{
  "d_model": 192,
  "n_kv_head": 2,
  "vocab_size": 30281,
  "activation": "swiglu",
  "norm_place": "pre",
  "positions": "rope",
  "bias": "none",
  "parallel_block": false,
  "init": "normal",
  "lr": 0.00589
}
Each number is 128 + 32 x the weight over its row's rms, rounded and kept within 0 to 255. Layers, rows and columns count from 0. Numbers have three digits each. The size before them is the row's rms in percent of the matrix's.

# q: layer 8 attention query, 192x192, rms 0.105, rows 32-63, columns 0-95
# k: layer 8 attention key, 192x192, rms 0.108, rows 32-63, columns 0-95
q32 097:103093125122152172145153109106123166132152178186155080148066158120091140158196121102166140111151180116091142110137092146125139119079081183127126133105119159072121124099165102103176153115134087140201133134175117084039102126112138135094118146084073125176120126173164122122143092140151153111
k32 093:102166160115134121155129145138123053180149137104153179119119163150122140200132170123071210121100114133152063111149172073166103128087139169059138118119084110154087096148123162173103133130115099123103108120077164065116103082137190135128150074103155111124101110154139070112094142176148136117
q33 095:116112106146121128143118123117108170046116063108122143092116133198094088203166116085113080169136161137127075197170158170101138145131099104098173121175130158172129191123140102126176117110112127108110138101132161124150112111086075076113087148148135045139179159103158083120153195130117151153
k33 093:081141113138139131156127076136154115095217118163101112124123110059114135114124096156129119106055137114181129141126148092134186042061141143109094161154131105173105134118107173179147130167121112136108167156138138109096153112169139176215087138112102102142135167165100097168118128167141141142
q34 100:108166108092146084147201163124157136176164046114197153184067149189093098135131149069197154157136107160106125087132145082151159075114169170156124138106114128168097076123147099178081102132140148175127122142126114136048146137174114109103112163137098200105115074107109089098082110162129113086
k34 100:169110085189179136147111116088164128151132092121122106154074149168107114135087115064115112104102153085184084100175119155096136154172151092151088111110121141139128128143160165163101132092115182105132092097054115103053143142102183104108170131164112152176111065121123116120140172130155141118
q35 106:124173123160134128112137062097154127149133097164128137113140160100194166181146113168079084199132185099136121177125108082143138131107116150185176096145124097126139117136111073089160175087159153141120100091144149148134153088086095166074120184170160096108162082136121098140098195133168120187
k35 097:102166162109134162113102102160104117150196116153079154148094174066094141113123101123131088147069082131120151096126126092155136137090124133094183159069097139115071137110115133154129071160101133105133147116145118099125102183166142107199154179153138145153146108125102090095128189112192180073
q36 106:104132152213192106132193119110097146156130063080170153091137114106168160125122171162164140121134137081137118161149178089131184123121178124125185127211152089133047129122146141196137172117122199137092166124096154169123125136187106139107084114165149153095115146103102152175069099157175085143
k36 109:095125102111123123113148106137135134082118125127109103132117130169128102141082077134151103104142092146103151089152101191116133200132125085104095103124154075109103090146082173096144085190088158080084127128086101169115140144126069104195169144124131071139071126148177094124141152086139104075
q37 100:123127166135117079164128170121159217163126125116127123112130094134155155120097162103204113048169091108126130133140139115118092148127152109166079163132145170102077174125196134173111142145179072176135148117189095103108150066116103140088110173133158096094128089147075141142122188112146152146
k37 108:176135144150102095115118127148105100137130151082093154141154182122099146099057169091179141093181159130154158108143101168102168109154137148166141159168058035134151112125100127092141168113077122136100095137129125113155107110172139153077142182103112154132137183085136109109137175107149096162
q38 118:180131113070133091144138142077106087092175096145116111137114120180172121138126096153089089191068142108116074130104120037082179165161153135083125144108132112148135163122055095091127163111142114096128115102136205114112056133112123165159112137124132118149195137170137160117075116123131148109
k38 101:116147163159119145101109141159205176168135131131088129124091163146126127149138114022151129139134139129157103086165160115126087161179166084145216095108129154138143103094107145100112165183110145128093192155121150065077123113096117129070181105180129096131072113169113134166130072131063099149
q39 100:149176133086085068131121079088170105161157082124177114170099117094127105134164156102152107213112111130084121118137118174143131151140111147167103147152089098122130099151158093125050135114132085132121135165143158164120097190111219135127119144135095124130166083152084167119129121130075135079
k39 105:121164102128137124148151162091131102138129141129109124189131112156117077046146079121120128131103134146115093146144120100131111175130107139101118162108091164075090105098090092160155047170185134160109101085085171131103119175107220107123123162052116147167105092108109081086120125070072176089
q40 108:134084105087126103168148101097068101164152167160112174149071142191059102154108184142154146102152148168106162115108126158147141113100137146165094158069099227124124144120160143109067113171098139100209190206120103115082121096079093152076146117102113015129120071096163136168141099147067139153
k40 100:134171175121153145085139135100159103169113151152115135127142120080135135103135099202174108148157167136125129118200096130156139161146066104142135124123130093138156139149165105134134166081153105133121144100098189141144145118093181150094088126141125082110164093081149133190174112181141113139
q41 101:139123146127109088095123111162101169085179106128122134149192112128188118135176120140128122114104109079155088158063089129068210224142117146147189104139184111149146119082106123132145114165082110053158112063128076084159094170146141138155153126185163112175128162107153175151076096111118093115
k41 100:150163125109090120156120108121093136178140171122104141200108152110105163130138170131099146166118158126140088097144207066123122112159070126110131075167149089161118101135139154091110129159113167138086152149130135121132178232113081050097097136136119149106074132137087173180067192152137105116
q42 110:085132064121183092133096160101065204110134155085157150100109096137128153082169141136072107104131140136127093083128186114163130161125094153092074148065176136143129110152137094131117070092182094139126110116149157143096137086132106163144115081043135139105115132120131100143106099136084151155
k42 108:149199131087145152090119113139153197171130105146121177172120124094165131095096142162128136125157128095144179153174142122098133180093132161133147165155180162173094136137096172091154101090176155113120083132132148064038131149174101130139139134166119142095193078094115074142123143094211091108
q43 108:145054176185148082177093155119127083099120164149106167121139146051104155167142133136085093150123136127110145099115106118145168143157112132157153105058121084103133131123107117069113170140110138156186103141124142090173114219091120178148130081182164135142143176163111215169146099150147143165
k43 094:075120151100149092085118150136114152157141128115140134151127094101203145130142119166080177143115141152148129091160169069170149130119104107118206102139105110161094058156093128182066156122167108095131051135168157137145151107142150131124104147122167112109147128091120104119109140187139175109
q44 099:160098155148157146101127187155115109127111166121103163127084088146072127119103140127201157139115114110161141123153089127057131126179167126128132126113116163144114144110175131144121116107108132137124122139161072097084088052166184071136151138082105104140123116131138110105148127151099107060
k44 100:084130098081116120139141191148144209158157099079151120127095110106140139132150104089114110108141092135165091103143137115146190142135130156099119074174143155121177084129060125124140087142100155102174082072135138116077129160130139189140186178124142220141147061172166111123133081111174189124
q45 119:139106154204135113112192114144116159117132137149122123194088130143082080227123114085140131090115150144134153186139213172082155144137111178133127165115183124127090133125164091124145126109094143150115157167152086137125149082029064116113102191121175080144109121129117143123185232151081124118
k45 094:134157147133096143137119117118164157101147141164086136144151148163143149162130116139132131180101096173177166122091126152133090064157097160123129195165121152180128174091108101118141126112130134118147170194118133121169135114179107184113097135187166139191103114123096161107185072147174079117
q46 103:102094147104162082128131150191127164078169135093195156132183102131110078125137114134088113082096084125137123170135099160164136155147142132184119134165155096131134124150138105136105101119108151164141083107191089138154135084180119152156082123064143157121123064089145139159151137106119136167
k46 109:062150151124087137098129138144068118134190091080119130106118076132199123165152096104162173168160110125175108138121085143112171105100114155118158120157131148049124146120071131188148137117123208127090121065124092146085137122141153087124177138152137138157141123118121213118084136107108096133
q47 110:118116145140170129124129068154115158120127080094130089179120183124138157112084180119147125048157131115177151163185121140179124174127107124127107121116146152134113166119158154098072138138175189149115190098118107148092148102132080123085127185093088079119074111128105132140110145145136092125
k47 098:103106122106156130143139026147111134079157137123066186151122105127130164147093148101176128089138143148114151085101177126145144121170162074165137117120133131041131098099128190121137075112087143121132180146147153158089137121098102148151153098174101122068102174100161097146124135128146102110
q48 108:158117167120161153111141096211085086151123151141185133154147141204090094155087152176164111116138176151185143120073130147137126133137168173124114125148160163103086180109184187147123128119094164147102124123126106112152063113134090041125133125130113093139099173121133146070160138183089061164
k48 107:187127111156130129167113109177103085152164177126114151127125127198171131158168141139144118187170140184120150092079190150102151070149101145140118126148120073174127141123144112107141118122114092065111155129131165104100099157097101150118085157109117115074110121104145144139172141125105069109
q49 105:115120127103107100143121152112171133060150153035115152112142113092143089065176101109125164107149095138115078135093098156100156165170169069146159090115150078149120131184093121107148147105112149152126057079142146123204160171127177176170121083115118150124126101190111164180147081141079155168
k49 095:058080111125126086128130151104104146179095098125129090111169114139144166158166147186123104115114166113119156120092190110152134127122048155144071103176135162117088109119126082061066126134138168125110073105135138101138151111125043109135128165061181142176112136168161172109063149153094132102
q50 101:151087104109108165080148125141155115117155147118084111180096143139204100126170161116150152161075074104095115152172140167108074117184159119101166154171150056145100202118184114120099062130146116160132114089150145124149152136131129115106187131160152079142080111059131128095093117150106123145
k50 114:134087138134166135162116112123118181087102111114105152171157084102124097193090112134140162170122137203147202143092143074122128035103121071122150084083093108164110147048122146084109096102096136108197149119099102179126176122113129128155107126108164190056084197144137145161155084166092080124
q51 109:092142102161121171118112139098130158116137141152080110095137105085219150065168151155151158152142121104104123110145119090055103126150127110095122136172111139164135126122120146094140146124130104127141101112136160056139112063153141159145115133151074178139118131133146128170129126094126122150
k51 106:063141166163085167149169161145155149141110119127144166125173189087107153135148166168068130071088163078158156134151098071161178090155186138078126165134085110134117136152121110101114152161125100157126104125128171060106117182161102147140153144122162130179144105191087126104066084102135181113
q52 108:109068170178081088154134085117141143153098167137171156134096113130161098110090101130156155096119143117104191166101124137096152107084077131151113131205118123099125039078119091169147120120164113152111104084117141090125115120123077100100123138071149104130104090079121148139105174124103162092
k52 104:100113151208172175141093105135104123140149109134120150124174195122145183144087114100095124164092055124123137129161099180075141097169137110150108149172102151137136116129150165093188179083130123183183171139098056100134074155117100150073114160135156112099163093132121198107114103130147133117
q53 102:140149073163128187157135175068123125168106083139165129145112146122140124088135088141108083122106153115108128118123100096175177191111163104099126080084109170114095181175112112137177176125128127103106177099156094116098092166217160133130108076144103111134099137148118082110120163109170142209
k53 103:138136167162149112148137104161136149139146107160143100142128206063141151127134148165085148085084053089140163101109120080155137107099125166060109127095118180119096137139099146160159105133144112102157132141147117165069158192085143105081171135153146111131183079129152097071081161117090162088
q54 099:138161133149043047160152149189177128078160085130136082141113103081148114136156156111167134193099054075107134140170105148154111127118066131133135112143160133145127092197178109195156055129133097103091105158185112108167139103139096120127104164102095095137031097101109153188105150103092130107
k54 103:087162156188121134172079082123133095123239101167141125147158126181115088158130129150155129118091117079126106153146123078155080055148081171080115104140135182141150176103095105121151111121131121104161111136133168100152155121111165152091173179185097152176114062115099097148091087147118188136
q55 120:126159117173076200120112128164210101153095083149143156106094164149109128133121161094123113128200109134106163169166114169117202106090153133162125137164116123141123143186140164118126100129122111116095102104094139153144117074141078080152144140117095141150117167095106102118132157150076152137
k55 100:109186042122139123086132106135131149108109117171135164050152126117148151124109115147104083124141106114104163132155154154128155146118155109111166114135111199149101159127115108087137161147108104126103093113125119149133094159103089115138114162145216060137133113120098146049147120120094148107
q56 103:154106146067156147128145086112164067075130080122127092118172108122145092124116173090123107136089128166099090197218091111102153062187140163126147159160115096213130149213155176096124091118105114196142134168190190118160067100155103119144151078096120092103153141119116096116064147141130156133
k56 104:127165104116110115117106125057107201112114131165190139132129146076128099102167046164163070215173151112135115110151145153144128064169095123131185092066155154094148130151088064183096116124123167123136103129113184114162086172109148132145116085138115148101152081119131195092122166118080132113
q57 115:119142099169129156148162186108113100133117087112061073089067189136119120090083179111219127075142070129159163169174159178103112119129159167144117154179077166186100117145165177183070084123135125151147115141071114148126161087096102157162119136094115085151135104089155119152118115165046134127
k57 098:115189139113095097111113111147184181144103115155075122145161164080091168061077097126144088082146130160130179143129166129146124082129060178144142128158147126139135137184140167049144124110156125091141103106109138133174143196113122155149165158109172113117135122076116167169156124180166162095
q58 108:152144121150140140149143114171038082070181156119126163090145124092129097121122164121151126126070170079133134177130137115140060097182099123110126099223091144126148168122138195105125159105136069159117135206142099093112090124096069088117103113115088071084092143152063137158142132126129116114
k58 102:083142156152108039152101190165090139158120185097187162117151120106165052088169151121137060149161140110148122135087083122118097137147123150200099146189082123099115088153140063174108113128122086110095120154083162127143121154131081203143120144163116097147167126157140205130119090101139192150
q59 102:128150086108089161122179165162137101129139108172109133088118115151073159145085163056145152133104094114145139191148103146122150108166153092119146096162131076150133080077186200136063091131149122115212125129089073185117147097078109173119180227126094114169097146066149098167143135134051183082
k59 110:091123107134173111104096152093151162097124181132145116143134033122127058121167126097168173093086158120078077114057146092113126140111157129128126166089143099123152141107116101135144097173111139081081120090155145162143139156103075083133116148167171126148081139109120191160135098104160097112
q60 105:142112166151128178153121121185073107082130125189133123177095116124125114103110205140153132157158161092147177139102129099128171182164120083170157129094115135133178108128113155103140110183137078100116128134107143095165050132155138114068161146079158099135127180199140101137134174147124097082
k60 113:102124154157147160127114129156141100120112138078172176093072162109151110136124154116090110158123100156099069092142146116118143111196161041147125108120186161103132192147118082140125091189107131112198180156106131134117089142075121108082122129103145123115171159153135124089112136107116193133
q61 109:151139123164159141136095060156158159175127177148166125148099131086120151183158104178077124155137137160127070045122124165118166160147118100135135115167184106112133072170135048133084113158154124082104089124150122145131125124132113104161117131144113127144114150101101147130178202096138149123
k61 106:113160121162117162146079089074082103122150120161183091169162116107151124133135200151100106122120140143112097121162105092143144125138113091106149083144188149106095098118139101087101143160107152113172085108151045108114051083145108144157109186092108159136149118142114094081157102131119124073
q62 110:138139149143135145091173144143095173122086112141182113137117167177161146127103129105105094074106130178146142147144182060120167138151137181174131146174154088139127184192117098097110131101093115179079130157135146106127156134105091077115153128126122106079109174088115120130138191171074132140
k62 113:157138117111077140148125138166094179127063109159110182105124166107160144094106179139131092157185135192072157143102121136126121167085067100217215141109180163165105115163129119161145106100102174104096106207072111112072100143131093044093093130156106108118173165145172155106128123106131089162
q63 114:161127136106086153148141142163106080104122120089121072124035162151147187071134215087162122145141135078153073135127076138115140031064124169137138115117085153170129098117142098109158146097167097137178129123128193164116101107144174170104142147092111086169130089154118074170088133100123148026
k63 113:127123133121194090124119160074142137175161162114138138137116152068195117060116089138145150141142071121150084094159149132109136175115117119126125137146112152128155090108149183113168105153091154157090113127186148095142169134115108154118162148097189124092099182114122118144182185142170203164